Each number is 128 + 24 x the weight over the matrix's rms, rounded and kept within 0 to 255. Layers, rows and columns count from 0. Numbers have three digits each.

# gate: layer 2 MLP gate, 704x256, rms 0.0811, rows 513-530, columns 0-255
# up: layer 2 MLP up, 704x256, rms 0.0819, rows 513-530, columns 0-255
# down: layer 2 MLP down (transposed), 704x256, rms 0.0708, rows 513-530, columns 0-255
gate513:126122152141128138127130134113139169130132115155119162079124091107123151157131137114108139146204150118145104135166115146083142135105143138138114154157137100149103078082103158130139094119138098086150118117061096111098160133156099083127072130111105170128159120141154175145157145112074156103112124134156137135137145103156127158145154096137128146117141177141110135100137118128177142158144138090107119151145143118099131114134125156125103117094070121169165149113101112124110106145121110125116105159107137122147113153116107095109111156066141097133128128127088128147156112134094155132137121159123092136114143123070128158140170128120163137143130102144074119143131118148104084143112087118133104093135169113135149160144097128123121140158112144083116126166138095128141129096162104
up513:105151116157139161134120168128136117136145062163135131128104159124101128132154114133137102127183159163084091101167116115103158119131151102129138115100110116130126112142138122172112117091108122156158094167096152125121073167129164135129131127128107127191144112127139132117175131099121117159171109133138149133147128121090111134109148117105119126137113109086126129177110150149119060150121136161134093151131130112126110102099144102131139108088146131095146078123110116128123105113146164129125145151129147119140132113142101125167095125130138074123118163105085124126110111136126066160120149135099124156110155141106119172127121157090112156142178132102167124130154083106143126095088150143128126084093113110159166128138142151112106126110157103114139161125149103126114143148116141
down513:132129124137124134097126096066100106112136085132148085140133130109151148131075165154092105123117136148130097072103101118142110119128143116121133161157128128106116141124098138142111141098123152070132165128137123140088106128089110147141172165157115137106109141132096118128127084122136120140164120095127162103147130132110131157157136105107079151129125137114141111114087147149103162092127108150153097125142120121109102106112128149116137137094131087130157132113123114115152152115112166136128117093094150113131095134144125126126131123129164136154148107101136123109107123097106130115089131121130132130090103087099085088149129123122110123107109122099110125128103175148127154179117146146110131138103114121131180157145127145121154120151131138149134112139130087112118125132118119
gate514:112138110115100157128126133147107115144109135144112104137111141116122146106155113102129118115146137131137123102122121137127114117147104156126149124157119051158180136126088150118134169125122133097098139105162147146128161113101151090127061125126131106082126101139122185143160092117156126137145088110131143108133176121108157093122133121150121098099107130094138153091118143115145070088092166083099137101114142150143099126108089134122154107121105127131108134152126119118126106130145119133124146189133141116136143149119106120098112159126109130162128123137075136136130164144114155140122084103153114164087131112163162143110150090117166132130088082109113113117142137129081145132121123168128108096113103171134129137123096115083121118145143128122135148087123130156155109103123140
up514:126100129130177103132145126139172098124142144113140140095130132091155160157085118112103103110134155171082150151161108116129122126153113100090144116150098135148124143140119087105116147080103118108121109100126102157131172097124121154160122091088168119156146083112137113152102093145115114117146155138107128147135157094118118096077164117137131132118099136134141131138159124132126170159096127138102129117129170134132144142115086171100107103140105128126176098117127103164125115156113125126132139149109127110134116171114107159147137129154115130123151131133136133112170123150148137070164165131118133141124113125145166106127141102123072140134063144095130155181147137180127105102126100109134127123163152131131149101151149132111112111106108079092155128105100118138118145112144124
down514:120118097123130146154177117143119142135140135106096147143083147105123137121111170114073101121122151143083128117144083179145131125133115093120130133108110147114105128178150144083106163113074113141113133106160134125131113122173098134172093097097138150125164118104125128145109135125141104094135112129139105108154146152143124168104120155121124147144125111121163132152145110126085152206102125098081088150151156127158112142174152154117157128127149085076141145150154105129141165132146115101138156121107134127098133143137167120131107157133102129151123131173121123159137116122132148131122109123131161131127094121153168117105128071139132144118141156141148151165132167149106139130154111133182107081173166091137157139146152136129126136100089117126157108140128115119122122113112101
gate515:120123144107142116136160079162103116116122177086121158124166107129126074129111135134093111137112146117093136143106119137116092171150128117099177111116154138106142104123167117147145116126107107116159106149141143129142144121118119154145094099134145120162114121144122184124106125128061153106117093146147127123139157121138112112147120140096095116096132099149160146123131132091126136154073109137108133114102069128156091128144131137139128145153097116132119178145138154133131161143135127151130129125092137114133119114085104173110111153131100108114146114124078118121098109081168157102098149158138091140118164103094140147117178137095129104179147145150096126127117107140105141100145136131156142121139131112118134204132148091139119129113122138135152133120099166097101120131131142
up515:110129125115119106125153099146125110095143147158105154123134139139095120113154156082093130137127148102062154116126093158115113125156158096106156119104140164154156146126170138119115116146140090108129153133125073148110123138168130174143160126091139139109129091097117156147138117158114150121125083123117149093134156116144120113139159103092147096108142096147111119133162124141140117129117128143129147091091127147126120115139166112113153120156124122105131121123145098118124102120109108119151152096147164121172138119105135101104115108137146136095111108129127166122117096079187130159121147107121111134127130129119133152141115151099129173156116140104106144084138114142104123126149059143116132121118111108135128119150102067118110110111145114190147167082115131089134113162178126
down515:099115097133118098126188091128117131106129118151121107061113126104138112131104088062117124138146076093131107093132110128072119142100155106128241105106127103143151134113144122128158112141116113128127111133147124097126101118141084145163110144135147115146095125123117146106125095107132091137078137125124160087136145123113135148150116132116162129135132111165152141158114105160107113127120131160120101117154156162114110112146115085088162164124131146119162159165133139127111136157120141144099143140125104178076157135113073171097120192126128133106092183137114132106136099081071072085076142092156104133185130086144104128163119109108120125120092168155105131160167127194129163090130127118092122175143125172067135124148089125150125157129134154151096173137138131098120111096152146
gate516:144114131081158137160154113173195124135112101117105110110063075101131106092153085139112107120117144108148146136125129131144146145099093176157144098133108078128134096123182113136141110138115114147124156136143144122166134121113126109108163140131121103133154113133134126144151115141159139096140108154131129147121142136094181163162130130159154135128106156076149094190159145161076096092141116101123097103126163151121144101133129118139096102158118158134119144119132096092141106097191126107139122165162093120127173092130157134097137120135158141114156117162130117146139139118137126110091133142116092171127129100088139127112117125113168110105140136177141143119106116094071125156145101159128097147163126161127143123125112158109167148108152153092112136156099176138111105141077136
up516:167164157125132143109122139111109124108120104148104121110107122147087184117098130103113100102142131168155151141145137122052149100104142143102144141176141105172122122116118142115111135132130125156111126080142135140119129136116106148101132124121128159091161135162147110140124123088122070123148079121164089165142123103106118100098116108141102135140092130160160114100124126104124164087161153155113125135099144134146137151119153128108112128106148139136121075122103150095105146122106078149196109145176140164130127104103162163113142110139130119099131151100147098100150137136114118096113158101136108083127141115145142145123103089170149142121061108136129140098123153115144108150135120155165131147115105146137104136149097139142152126102174145088150103167152052134114076074136131
down516:099153151100132124114111112106158121114144121122140120084140161114147097141127175117108143102135164133141122105086148138141139129155137119125148123163141109111128183133146149152143116121133114103153131145121132155119150118104090104115121140138132096148169160121126148097120113130110145185170175086114122114114114152127114164165142111119097099157100108133138100112113107116092135161121109155108131136072134133111116155178150150124133146100151107081104162087114122103112109133122132149127118143124133106116139158147115142122111131159121150127139131098103124116074136121079093172148137175156128133127093123122129155180196136134102139127092144105150103104119143122115169147131127169125135126142082150131123146097144116113134114159150076111113130074168132167146180138141124
gate517:136136116127118145121150119113131144155112145151130144112097171149122150175114152133087158126110137120131090168162118109122117119115130123128127120109104058148118137114098175156116110138117123111097116129172142148152159124133138066113139103090178168119139143128117113102163142115161154100167125164122111128178088101139142142089111128136108119112093121117097081130098152137139121160134129138146122121118113164155132118076128168101132171126145128077130119072135095116142152111125136081140102131147102105123133107096105142129138114096140130106139105126128155133110093121099119180130085148124164130127123108158129106127123129117156102100089140162152135129102151128125104141192086149176142093178105162121132111152200151113137161071111107114162141164139139131108121122130088
up517:101158129170099104138147140112143157115149150122095143107154116131114094154142135108150124132150100105092153091106136158095133112116151084136129115142144168137142112087108118108132184126155121112129170145083135091106081110150122184141135156139066143133119147138105158126127122144103082143100135128141127147089113114090117138137147150127144124138120141132174181125158117144130132134118109135132134140146125105133121136126127116111141138091096143192105105124148135128116115151117141218126135140141123148124140123116157074132146148123094114155087167145136097118114126186159120073113179092159142129119136155104131143148155108119081125165178108089130138103143080087115134107075158104104103135097123098125173121123101109162145141136124152167126102123109147147141127095135130
down517:145123162136095090109160104186122097140110125132145071084108108132164114150155150130148126092158139144159102133090165170145149112167106120089102130119107143118113121160117147100136144091138126119176116129120161130122187153159112125144121126182114131135120145133089140160099130128072129130095163096150138143154143087140141085139103135105154130116131130083147150196139156088131111121131155098159113133136183149160069125156116151127140104123108165141163140162135144155145150157135141151132112128137127136110140144114148118119120148140107139137121088130124074133153167132116157128127116085106146163168117155120071124106160108121137087111151118133131132099114100161102096117146077109149193145151114081165142119085141098116101135112052163140106100153121121152151097178136132
gate518:119163101156141117121127149102149165109089144114090099162099104122133126117150118119137113088182131146152131130098141154104147133153134083108144117154121116138149103136170120164122165168130089125147110140120106156078136138127122194114093150118139122113077168131160132104088139164128110163120127134153157158106093141140127163105096140167131125128102173113145121105121157094188097152116152124140140161120150129103169126112127114102074132094115160142125140169137105100154117150134091143115125168164094114090130147135103162088125131103144131127102117112146120146120147123134095138123142120119150123177121112103130114072083090138162119133116127161168128087113115127160122152146118158124123093133166123144127153125133113178123120197150109129154109099099133131137118147144117
up518:141096133102125122099167111146140147094130161157145122155141105096149145120117131156117111141110152118090129097156153138127142139111113112118091133110134101150129108166082145101137186103133091101105139124189162120143121123123124133096111145143114163103109098144109126187126143161129141132137154120134112112128138162086083118128163147129117120102131149116115147115175096156126135155164107135090141157136125093102135111121150147092169134121131155145145146136136124115103124152144163145098113105108126113129132136135156075098158204123130071145111160090147151110097146138139151150130149146108127091079133142108147113119105155099125135161140150115157138136115125091130131151120087154142140143159133105149140116116140122154116133094103091127122118170141089100091132179089137
down518:135135127138160131113158088141107144143112091133132122156139128119107141121150134124159090104090102131102151127102133142164110095087125108132066121127108108133096134139134118139085108123143140106144124109092110174137119114120098131150147116119139136124123103135121148107143112083103136160148119112156144113148131104165141124164104129110147128116138100154175097148115135117138142144115129156105117127149065123144131135144144159114158132140144070121122156108092121107166134095129143136120118141109125136138134073100148128186150105152139115163091146146080109106142117159118139144166126169150097074111132094124144143098134116119127090100084101144109141148161146129123147137106132177128148130169116135131126145107112147131146137117145128124152091148177107116123134086131129
gate519:160100155099127158086112109109142103137117114069093167114097090137111126173164161118159149129129117123097130134129098118122139160126097143105107122106136070136164151112150155127111114120099105120149106117147116169084116160131110116088060141151101122139145116130089117108153117154162144096091175119158141109160126133077101112086125140160143090119135117131168151197145125111100113109142137110121138130126128133072138153118121142185158104127174131150172145149109163130163134123149105135159152113092128083119106130162132109162160103180111121124094111153145133083126152123104116125103123143103155120096095147127112099138136164108106142143117146135116133129148115121131113163111135151108128112131108137123153204092146133143114167100108137152114138120150128096110107125101145
up519:111136126124153128124134122159114110165160127147147098174125146113111190107118130133132131135123146097162156118121119113147180129114178122098099120192154149134123117140145102109167101135112116135107143119112146124128164136156099165106142102141107133154122112062100159163130141106079155127129129119108145117111162120127114115106114086152128146117158121130105132125098096095173171142118130133129144113144111157121106105101183116137133133072133121138095158162133103133136105136142126138139148140094127143122136148163139131093059072169131134126132127122097096170116135165150146152131127153087120135172130111120125136145084122161132121128140152100133159106134119119169155088147130112124148111160151129122102110141121100152157115165136127100133138095138093093131103130129152
down519:142112140098124114119119114128105121098130175123134081162169129161106155133127169132078121100118127148107126112121140164128152086084211117093124160180135086140114087117144095094139168139139126119106153168145092123165120129117136131110172134177149117150108104101153104110131120123122128149162112069125166127118192114179099120104122132111135102082099159116166160171177166110113160150095125101150101112100163121158083115171170135115105089145151080123100121122136103141113122139162137100114130150166139108153129134096158135119124099125135136139158099152134123154137101134085129144139151196083173157179129145116105173068130132139193117148130158122154131120117156097110131136085077136111108172118127128104135135140128105139161072148105118148173161168121129114101130102110106
gate520:118124088126112118133103133150124125141131170120123110142147140129132127127110087114144169116179142169124116159091104134121127120191133117127142115153126102129121116112166161120122114169174141149187118140177157169177103149116067165140144110156142125136110159126114068094082128205113127136143111148130124129136143103146095166132093139101157137164063143104103108159152136193139093129148126131126157195136161125132086132147137078133131177142119119142139172144137157100100102120153108144149202134125138122105102148130135146133115143114097143112144117116138117122120102152160156095134145157157158141173099126169160151123120141142140131125156112095152123122115143118100136106130147142134135154111164088125157158115145111116104155103141154083139107111095090133102090154122088
up520:141122138102151118137113115119150180127131178134105102123129137130113098120108106117123121152102156153122142160109163082107162113158105106132087100138144159127131117131150106152140107137145128181136147152105144159103152150184113108094138078108174131139137112115089103136093146165132129168150142177129124121094142140128084181157100112149117118145105126110172082126144129095139165145114128135136102188107154159161111138111118098139095134142116121080156164144122130118100091103102134153108150118117124084100125156143093127154080161128096130120130142131156103128151157131129157109121089121195176109108080130176144145124137151136124110146148082140131119067049121120136159125134162103134159126115139094144113118129139112134148141129186143105154075162042173102148130129125132
down520:124095144131143157138147110107113152076163121105123085159101156121109158142140084146133114093121128154116129120136095140123119106140139167085158150127104127069142124118110124134123119103120119174142101169118100136099148048195123186170103119159110114159118143127154112130145131149162132132115141152135116075189132134131148157148129165122102134112131126129121133179133122118134105119150145200119123102102155122113137146097114094123131165127086163111083116134112124152101124130129117155127122196090084134129142128188102104118126136122129110114103152146146148094118135111148129134150081138136094070144128176087127128106170130125099150111088091141133096109138130124127132127136150164131107112124088077136115160147155118121155162148140135130133123114157149118116130112169142
gate521:121121084141107114142128131178132139091135142138096166135154129135144166098114110153159084122120174107128115157122140069163111146128094112160106113108107142124118100113140095131134138146138130127130118123126123081115110132127094117150141153142125156108102147121179141130148123102135102172117129153100124122137168093108103130141103076119133108109114088090106155066170203082167153091092159160158134115120093130145118177127141089112167148125128099112120120164133159144139120119108134074124142128149125152133126114109158061158102118103133111137126151136133127146119151103133087105143109120117115123173128119144121147136109153143061120091139153114155164159146118143129152135104101118111122151132156123173128162054122121078132108169135156147105124157152140086122133069157161
up521:149126161156120133097110140083138158145144097121128130162097167158087100139110154125104140081159144163106153151167130140117179188136109114079122154129115126103116131109139113121090130136103147119122160146140104165100134125094160120137083084108085121118167127089144163140119112148144141127134095118130114086067111143112143098123081159125105171146122179123148093157162082146120155135158105121117123093152092165145112103162115133124099110142130102124118130126098128105116150082126099122111125133123091182147125118175166158136155125136132138101119094133136112091172137120151157111101118109125099136154130156139124149078121139125161144120108112122151158132081147140161091125119068171143114153132124136088089101137162159108139128123147106137134113131108101151112101102139124
down521:109114141072076165131147111142113145150122139105114104128121113144156178108118131124149084166135112137145140122131141107156108128132133152131177158146084127138167081155102129165111146162119116110123164152174160086134125124124135097116096125144125112161156115133113081064104081099162085164074141148134129154165113078104142115176125151111158082127132143139120133133129106143151116104128103104176135130142169108108092154093081114148125135106157124103167119107127140133138131139140151139161154099100139114140175153096095142115151119103132127115131145127105052112110119103146137129148156141131127116127143109113129114155140139088151123091154120100187112124121148129139149124100120122181139133173135132198107140122111145136126078127151102147105113102125111097111150175103112
gate522:165154136137150176133159182129115107165127106133136111143082126129134130157140108081133133097138105115135148126105134133163169135107156160136133160134117096090129168182150079087123097121151142143139139154168150154116097101140153117145095131172169134110119166148122123065158110109133102153100151134092130179171161084112136171135087124181128135154133134142092135120090132121144101116067112088142160157119132113103136110122128132093127157126149126067104141107162118140116107099118106109133125145160103125114088172136126122093138145160103140131164125130139196138166154142146141162121128141121160130116116107143166159084141111190117128114110105101140090084156152142093108151136160096116129129106141125116123136121141144141108153142113163135133100110103100145127146124180068
up522:133161095127148138168102157126162109135162109147127147129113165090113105164125149091101134128192137089080093164165159132140155142108113123157115140202115141135132086156113101113100089132122132107142135172148126126087108155107135109119115134141200088113146092108111130114119115129116117134120155138124162166139129102114157125161189126150098141137126174167118135143150134142093138128113121141132140147110130095129162139086095114115148104154176111121129149149126112116105143110093100143094110150114108132097136176121130134136146154149155091120125131107111178142125144092129136104148148127150121100131121074126159182135132100106126160144099104120066107127105107143104133173162141119131160088129125120139123097087142089105159131120103093133112149108113123110152150129137151
down522:158142133170099152164113159106101083141121146168116142147143098151092153143106127124162138147134127109091127108149127130151135163149165164128166151155158166119110170134146058179115143116070125191161173129101141158168095123104143081091143059112141134106137109133148145127112139126122126111129160078108132102129143061170102089143141151112145129152155124127091138115107157161119117133118140149101132147098098106126145124112124172138114162108091061107107165104121135118157128126150122171153149146135126124130076141094184109084143130157092080128113102142105130137153133107145190091101158141134103171139124104135131114114153146159154158111141112150141107137158150096142134114177168104108158115158148119101178134121156093172126165136096120093082088138122169107102135094129183
gate523:121096131117086172142131108149099139099127092122077137136107129115179106119176084156106119118136140170125123134113123130126120160174076115104117118151149097129136119103144106120126119161153110151101105112175154118147119130129081056128092154116155169071139141134104119134110125113094114149142112145124102078120111147094099125129140124173160094127097151143179181119130125154127091170130156136124182111121140132093128104118118139133125165130151163097130127148130088158138086130128106135136120198143121112126160114109121119107146160165088117166191128127150127137071129138120114121105088123139109158127140089181104100104147107135093135116131151133133134123108157161114142108125143172128117142113151154153138099106162155115100105176114181118135125147170144111139110110165117
up523:120118137133155109150161165150121141147125125112200098120145136132097147137097115134118139136111095093155132119115132151139092105118182196095156149143140133094132133136118127141124135100161123131106104126125114174125133104136129121128135147144136139150079103101155113120122169152143127135141141136118127174112140131150124125159103104140103151158133132136134094122120135122149212118126151135122140163101166134152161115136136135148121138155112138115098095085128152137139136133103118133139085115113134103175135152114115156177061083108175151085120114131152108118147165103125162129181136154135162130090099132094117141126132119134129105169139108173144159157133102182151098151159119103127142143110141087080103135176158119108149140111129099130138134106110148084143161139095137
down523:170117127117129189100119128092131145098167160139170114131167137162143166114151117137125100093114144128117129160132130091091164158169143097084084128080113136143138145134131149190131148114087093111137132174109098147173125094167175133076103116124114130141095140119080140167162099143228158150106121125144122067120169114151124149130101138122116112107116112081167114101118167111126134109091119124139112152110111180142140094106174087085172096124138134136149117165128101130099100053164143156133126135125166143157082116128150140122143097177107162133099091117129116124130105137075155126138106192074149091121138127091192144076131146126123121132151122149190149116150142139177121123152094152123101095086139125152144120110125066121137087097142128158099113137148088140147176157124185
gate524:119169116114141131115131133084124117127129125172135098113150117111103143142149066095133134108150100101096168139165113175121087148082157118089112145119157115080133138135084125152145117183097104152128151122143103129113155132128147101162126158148134178093145141118151158142122114104091123154133121136131141111110077089124129111144135127151135106122129143125110109091143132154140128126118142090102136107149123081110123146141130140079119170116128149117128133150115061128101114141131167141147134115137112138121160097136133101190109094126120159143089094068133150129134135139130125145086106156115158151133145102108143119147126119117127073103169132139114133151150141108104110138088130174099121105106152146131157163147067095152089128124113108160118182146135162137136130122130152
up524:135128177105117109177103122128120137126146150127141119113125102070120129166119126128151136143141141115094172158122137132093121130144129104134132121094095130120122158108128140167141103143137120187139125117142141159110114126152169131123123138147148136105176138137177145137125136085144154129145088093132132163156088144154112159158102142190136144147130162125157069120178140142067105133226117122143105153150132135183098127119117104124096156145116078146126110117089054130122090099132114147126133178136153137107125110125132136149144138142130155143119166137115087135139141109114115091093133097115144177138126105125093109085154139100156133101120116099095148082167099125142092130117142092128112145129116114168104130148141144124071159104187116124138101131134102158103137109146131
down524:149111133144110147121109143148092129146146125138089110105080094103150119146121135115136073158110126128130122109113136130163117116100176139147130146147130115174178073120105112155125115102143126147154136159132114105134137104120164116117118121152129143160103079125148102126124100187090086143146109118130156168154118146102150136131109153114160133150159125142110143081173118131111166118115105142194117095137100158116120139075074093135141114103150127109096157123086168177164123111160126134089146096140126161109106121138137129197130137149117107138127105059094099151164124124111126142153089102164120130160102146154124102134128141127120090129124109139134125120103138159152113113119112081143111121163104111159155116112108125150065145148135135112156100126142138136189092140094128
gate525:118194121107120109131127121143111133151114139140158141178154101149139130117122120093110132122106120152136145132139151139152121160123141145133168119159120120151130154125094139136162164119123127145126116105165125122150136170102133150124101153110155146135119147128120120130065190148176143095136162129151128127086131077129126127100145117147109127125121084125087099132140117169157174151116133157149132127090116117142124143124091085093110103109129126132128133139066154132121145125158170112113126148131125133129131155163162167135165131097098149126114132123106083119129131141146130180175147073147076104111134138107128086146140107110133130145147121108134130122113146176178118110163150126097108145108106111139083055128093135142144149112130130057161132142097128097121133082122115
up525:105152162070109132153137141151112140102133157176137136174148121141111138124100145101097092124120125138130130067093170153159147104144165120171182105151145136148130159133109109163166116095108121159105169074131118142143100155116110111101092136120140143164125182126116155127059175146131131106101149096148121162116144111136146109117153126169129126150139058096155113153150130175159158165135109137132121160132106110095156127147120138124133121093109131122092133136071105154148143129174151107102123154140110146089114163177120139134143140121139150122142096086101138101146117120118110182086157086136119126127103093135122081142131126116187121140140167107148100090105162142116159102178146128121089137134091098109080090122087125132107129141174114103119126136120098122137133095134106
down525:141115132138112113090149172123132167115126076129124129157108141125133147119121090102108143143118183133132078122115115136136114119172153129115148132132104103104144153113117085146131140189093145076131108165123105139120136136126163115130095153186086142131150118106104110137084170148139135115083127169117142112088143124110121148125150160126149131093143084147123120084121114142131128133095140123132162099162112139114131128081058159110118145156130147128110140153127171134113085135155110104141119133092132120128124095151136109169128127136125142155156147116144143152168119109111097140136118086129115169133126146133167114106157105130114123149152137137091112127135135149164092172106130136172117142142109112153155098111116131101116117148185141091133098138135110126101118160157138
gate526:076173116113132131080104106125134142136132138095130060101093166090134120140084103101077125073204152117118135120151134151156148093106129155085119099147130165169119120123116111081110068144125125068138110115123088105134125094123093145127129118157124130131167112177147157125154143142124107146146115093183113162123134106122108111112177088128113117128091163145125132146125158145132149099117127097114166189109132076172151116142159128217139130131104146147124108129133147105160163167089093172154119114142151156128094116129098111100114122145150119110094151103121109179121133100134183101124124091112106085146107133113129103131126134087160100140133150151125124163083133117099126049121098117108090152118154086094132132164171133184111092088113106118113119115145087141152123088148117
up526:093139187115109103082154173125097138118136121122131161134123115143133123156116124120129083133124197179148153180132118157131132176105163130114117126067066130128142127121133139110105120125138133127122120082101160058190125121136094174136077178108132044109120093128121117133136182114132117151085150095094124167146111162102149120145097142173113135103125129145111079137126170149122143154118111125120163130159092157103141120153138173141150139118115142123107118118125143170126155141103094160154143113129111135158132144143142177115128151089131119123105130083111128143158138122127141153166111124142157113122151126115146115068084151081134152121093102128124101089162092173155121144109150150099123177125117124148133168167144105122122158162114161116106091085091111161132155156095089
down526:127102162092163179103162157135102130159110145163092145126113148086124078110178120078137118153118109103141144176088151137129108164097140094166108102086114161099170134101085128117158110101147077089150126079089128132141129102095142106156180118132118113141118103149104134098137137161123110136136099130134147145114122130101081139099078102124130117088152126114110132135123127160133146155109136152137107119146120117077118119136145118140093131161114181130097138119110174136117135133129147153112086131179149121151141118109129133144137143131151112103105110115158143111132108145149128099092134126118152124099120104127126130155135142091127144134112160108105125116162131134153131088127133161073134095149113149135132141136097133061089137166145118142115125126139142086106104119146138
gate527:143154111134116085117136139122133137122131112132158148115113097144123157130110148136109109108121133135129095114145110121123123115140094159120140072152100126104133116088118117167111149113128167124103137117141147124136104166152092069151104151143162127162135146122157150129159101133096136140103134108146107154127132097127122135103099113150152120140151137128110122156152141107123132121095151149117121106152139117111146137130139153074139136118171121112125113148154116143087149078117117126145082094153117100099152126086089122122087112116136143112128130122122137126131123119146115166122050131109162153130142097124105125173108141130097160137182158134156136104136150156193103112124080094164124139105133125119119129129095099160134149167140120140121174109108125134130105142086100
up527:097117094133095107158140151119121145142127172130156148137117117125132161139117101102096135145104129131138134162143136094121111102139089162100132108136138130111119139111131092112101170118146105125105093142122122114152149166158138122125136085136135113134120129166124126101100130144090139144114155141122130160132169109123093131124112103201159099143084141137108132170139117107109141154102163116110133105144127126094167132127174124104125132110123150091120156093136126106114150098077128140146109131145099081088156139121054138142097117123136117109132123159140138121134138125125144143143117140116118117127129114124102144156122123103127148118138133089170181114128116172174121092109099097156082100084143099111148123135121105115140138145146143121133143145105136148147139104123096
down527:117132152114147103140072136146142104112126132116166141108102146127177139119122128102097137118117114103126107134097118122109127201115120141155151141112083142119113108134105125102115147113106129178093110149109118131193112086118114119122157120138115108121129145193168149112120136114132123104124069093134148135117141136129139181114140142139131132112101114096123125159130115108149120164097147120110084114155125128117137143162122141110138115089125118118095173132145115137130141116129139122151129079126146099125161106096121106077071121095117100131075097116104146130124122095132146084137119152119172105106130118125129137123125135153155151130103124108182141141157153133153069131134122123103159120154153117124153110138121068134126094120149121129135123153121110176082139158093141
gate528:127114161137117125164103151101090154175181104143109134115112129177142136114103166145098131127098112170130065137136130132144157145157133171112146152172098095117174144168100133095116137119172108132112148104151170176148128147110129116094118127157166099105092139128123119150136103091148125096103146112088151148148124118138142094119127083137147129162134139086095149111147109102136143134159118136133115176116137086120068103130132136157198173127134119120135134148116141129142085116141090120099163157183121092139125143141111131147152136131127142095125140154159151132129127104114125148082131168144152135110173127140138128142104073147139116101110097086124136111134140151130173135106101100097143113121162149089127112167117109119116095116164136116122123149153165121130121109146090
up528:121162132129122141116080139137093127131113114152157118147115111152132153115148163159136129145142149140187135119108163127159154116095084100139121138136106156136146159166123114138155126145132147169173116095127130167140125163120165131120087143149086127156130086104115148136144099129103118129180128124142096138139116158146089131109130195130103134097120116116174146139183176144124115152154124070141145118139171110095111144110109097123115132155152104151118148132128111120153141147123124126138135144133121125120143128160141142085154163129081152097139116143141106141135128122152143136109141120124155081122173121155137152144183104135133124137085190191170139129127120081123096148175125149132134091107115157117102137130111137107122116135138156098131147156121120142116138133124129
down528:098083135122120134100165124117117108165113139116150107159147122114118085137119119073142134152141123124121095103133099112208094165122093191114172085129116110112145113130139116198132171145115098157151098119144107145152096133112134131115091122138145153126147092154113118187141124168134120118175136139091131111136151150154154140105158142087129153161137092155132142108090114137129123133149095096112140134119106128138132140127154147117095103113093149154111144118108109165127153148103113123134097109044072097141137112112127117142134162088141132096148117130084102178194123161158156137090138097145084112161153074136147154129160147150129143097120137156130054065096173072157133145111123145167105078117123092117112101062101121149126148162124122131126113163129153118152147113122080
gate529:100136160155125137130139128179144103123147100130103127102131124191157160119105160140163118168088145126127113115048132092135096089129084165148113123070097097110139116110126157132121113105148144162134046125102144114107114144112120100137113143128138126135108141126114088149150116096134128123125113098142125149162085144105144095132127096135114127107135162142114156128137178141118121067151165099109136127116124142117118123147136122138149127139148111126134163120124118120109088108081129135108139110150147120073139133121122119165163138078147186120099121151130093105137117140076100114160122118177146142151126133113069148145118095127153095101076120089132062144094164169203139115093161112150135106128118151136125111089119100090143148139145153126134146114147133147124093130155149
up529:086157092136106122120121171086111149124117118077115127123098106129095105094084094136082115170108156118134133150086131157139114152132103164112113125131118134111126147140148105098164164149199128152118133170145134158125144140114125123125129138183161117125153127137145085092127123150139085125141120146117099132129060108135130086134121144118113154079119129121090117104104124140090186143131142085105114183087089119131181084117124148150149166121101130091120079160144090092129098136141139148123121119156107116134081137092147091141120166113123139128109128109129161101182115094085139131117089173102138084108125114143097133156178147122161144120128135093139130099105132124101151143136143123118107136110110135156089132136133137137157142094079115140140183123108082112129148111105111
down529:149141158153149081137138156161125119100120142137137088147120133147207126148138124112108136130098102128123090108108140095099139118143094177187118114087130145138147102134094132128120144152137143178157113110102124136130131115104106135133118160115153121103139117160147116104116165131142172151118142127150115124125086132081104149125120119124146089147144108166130144089109115108141124127095107154155155100108136116131120168150133138173128149137142125142140113159143129145142150097115108078122116120154155130136147081090139134138162193116134130168146128133119146163147149145108132127108135132131170159124139140134110139126097136138133099159100129126129166131119139115104109124086116167113139103149063178116134125097136124136170131118136137133125145088129113152134126132168123
gate530:134156124131121118118140124104125193117123128157132066090142170101065081166090126125097134132112124136116139105168159175124098093154168183142089114131137126134150123138126117157133134109105108132113159158114153096136130105133141149103104134133147085076147127137092083173101141186118133144143128112117121142105127125121082138129118123157122100137138133130121158140136147143152153141101117122123134109113084086088137097149132106125114117140124126133141133109082171149109109112142147112139125115147099119131114113118129129116110107131082131133149082143108209122143162119153138110124142115113116102139129108175103150121122141099149123166139165146107125084134123111141166089117112105087111132089153152144126106104121159110140119117172119107124156126105127117133124157162206
up530:114149084130159107117164164093121110120108116158126129123161116144133087184112115143122119135120168185131091098110143129142157116103108145097130137110151148172126171137154094115126147134148116114127144122099135114103136119163134141124144150159161134164064104094110141097122101154123117139144153097099143122133135145185118119130120122082134129109095159152163104119119128115156147121105133148150140121156170149107104100132152144154123115135138135162107126133169194136164100100126142135160115121139140134094104169117093112134101110152145124109126147141144167123096089169133138121119119131144168105108107152116138099138181145119090066146106120121145111118124148103146141074115142132165125156129121096158132131137149136169124123146113118120104128152126162126136123125110132
down530:087142078146110138138124108102145132122153134163113166162133108143122147114118127123145144108151172140119128137108108117155135152108092105090117149073166151109082129095128133102158114099142098135167123118121161147097134162123100109107135115107098115147129137107122107126118105111115108144114128082115121144164193132217125084106123126208091140103103092119106113161102141132098118120129141110131088155083154140104121144155165087123097125134137133161104111102166132128142109100172140107104137101131116162143122156113157124142094135140119102162147122154185137134108116111139100129090138108126149107120114162140081139085144127114098115127105123130127105129118164159131164143149159143161163143123102102104131118162108147134168150114139063123139097169100120103159138115139086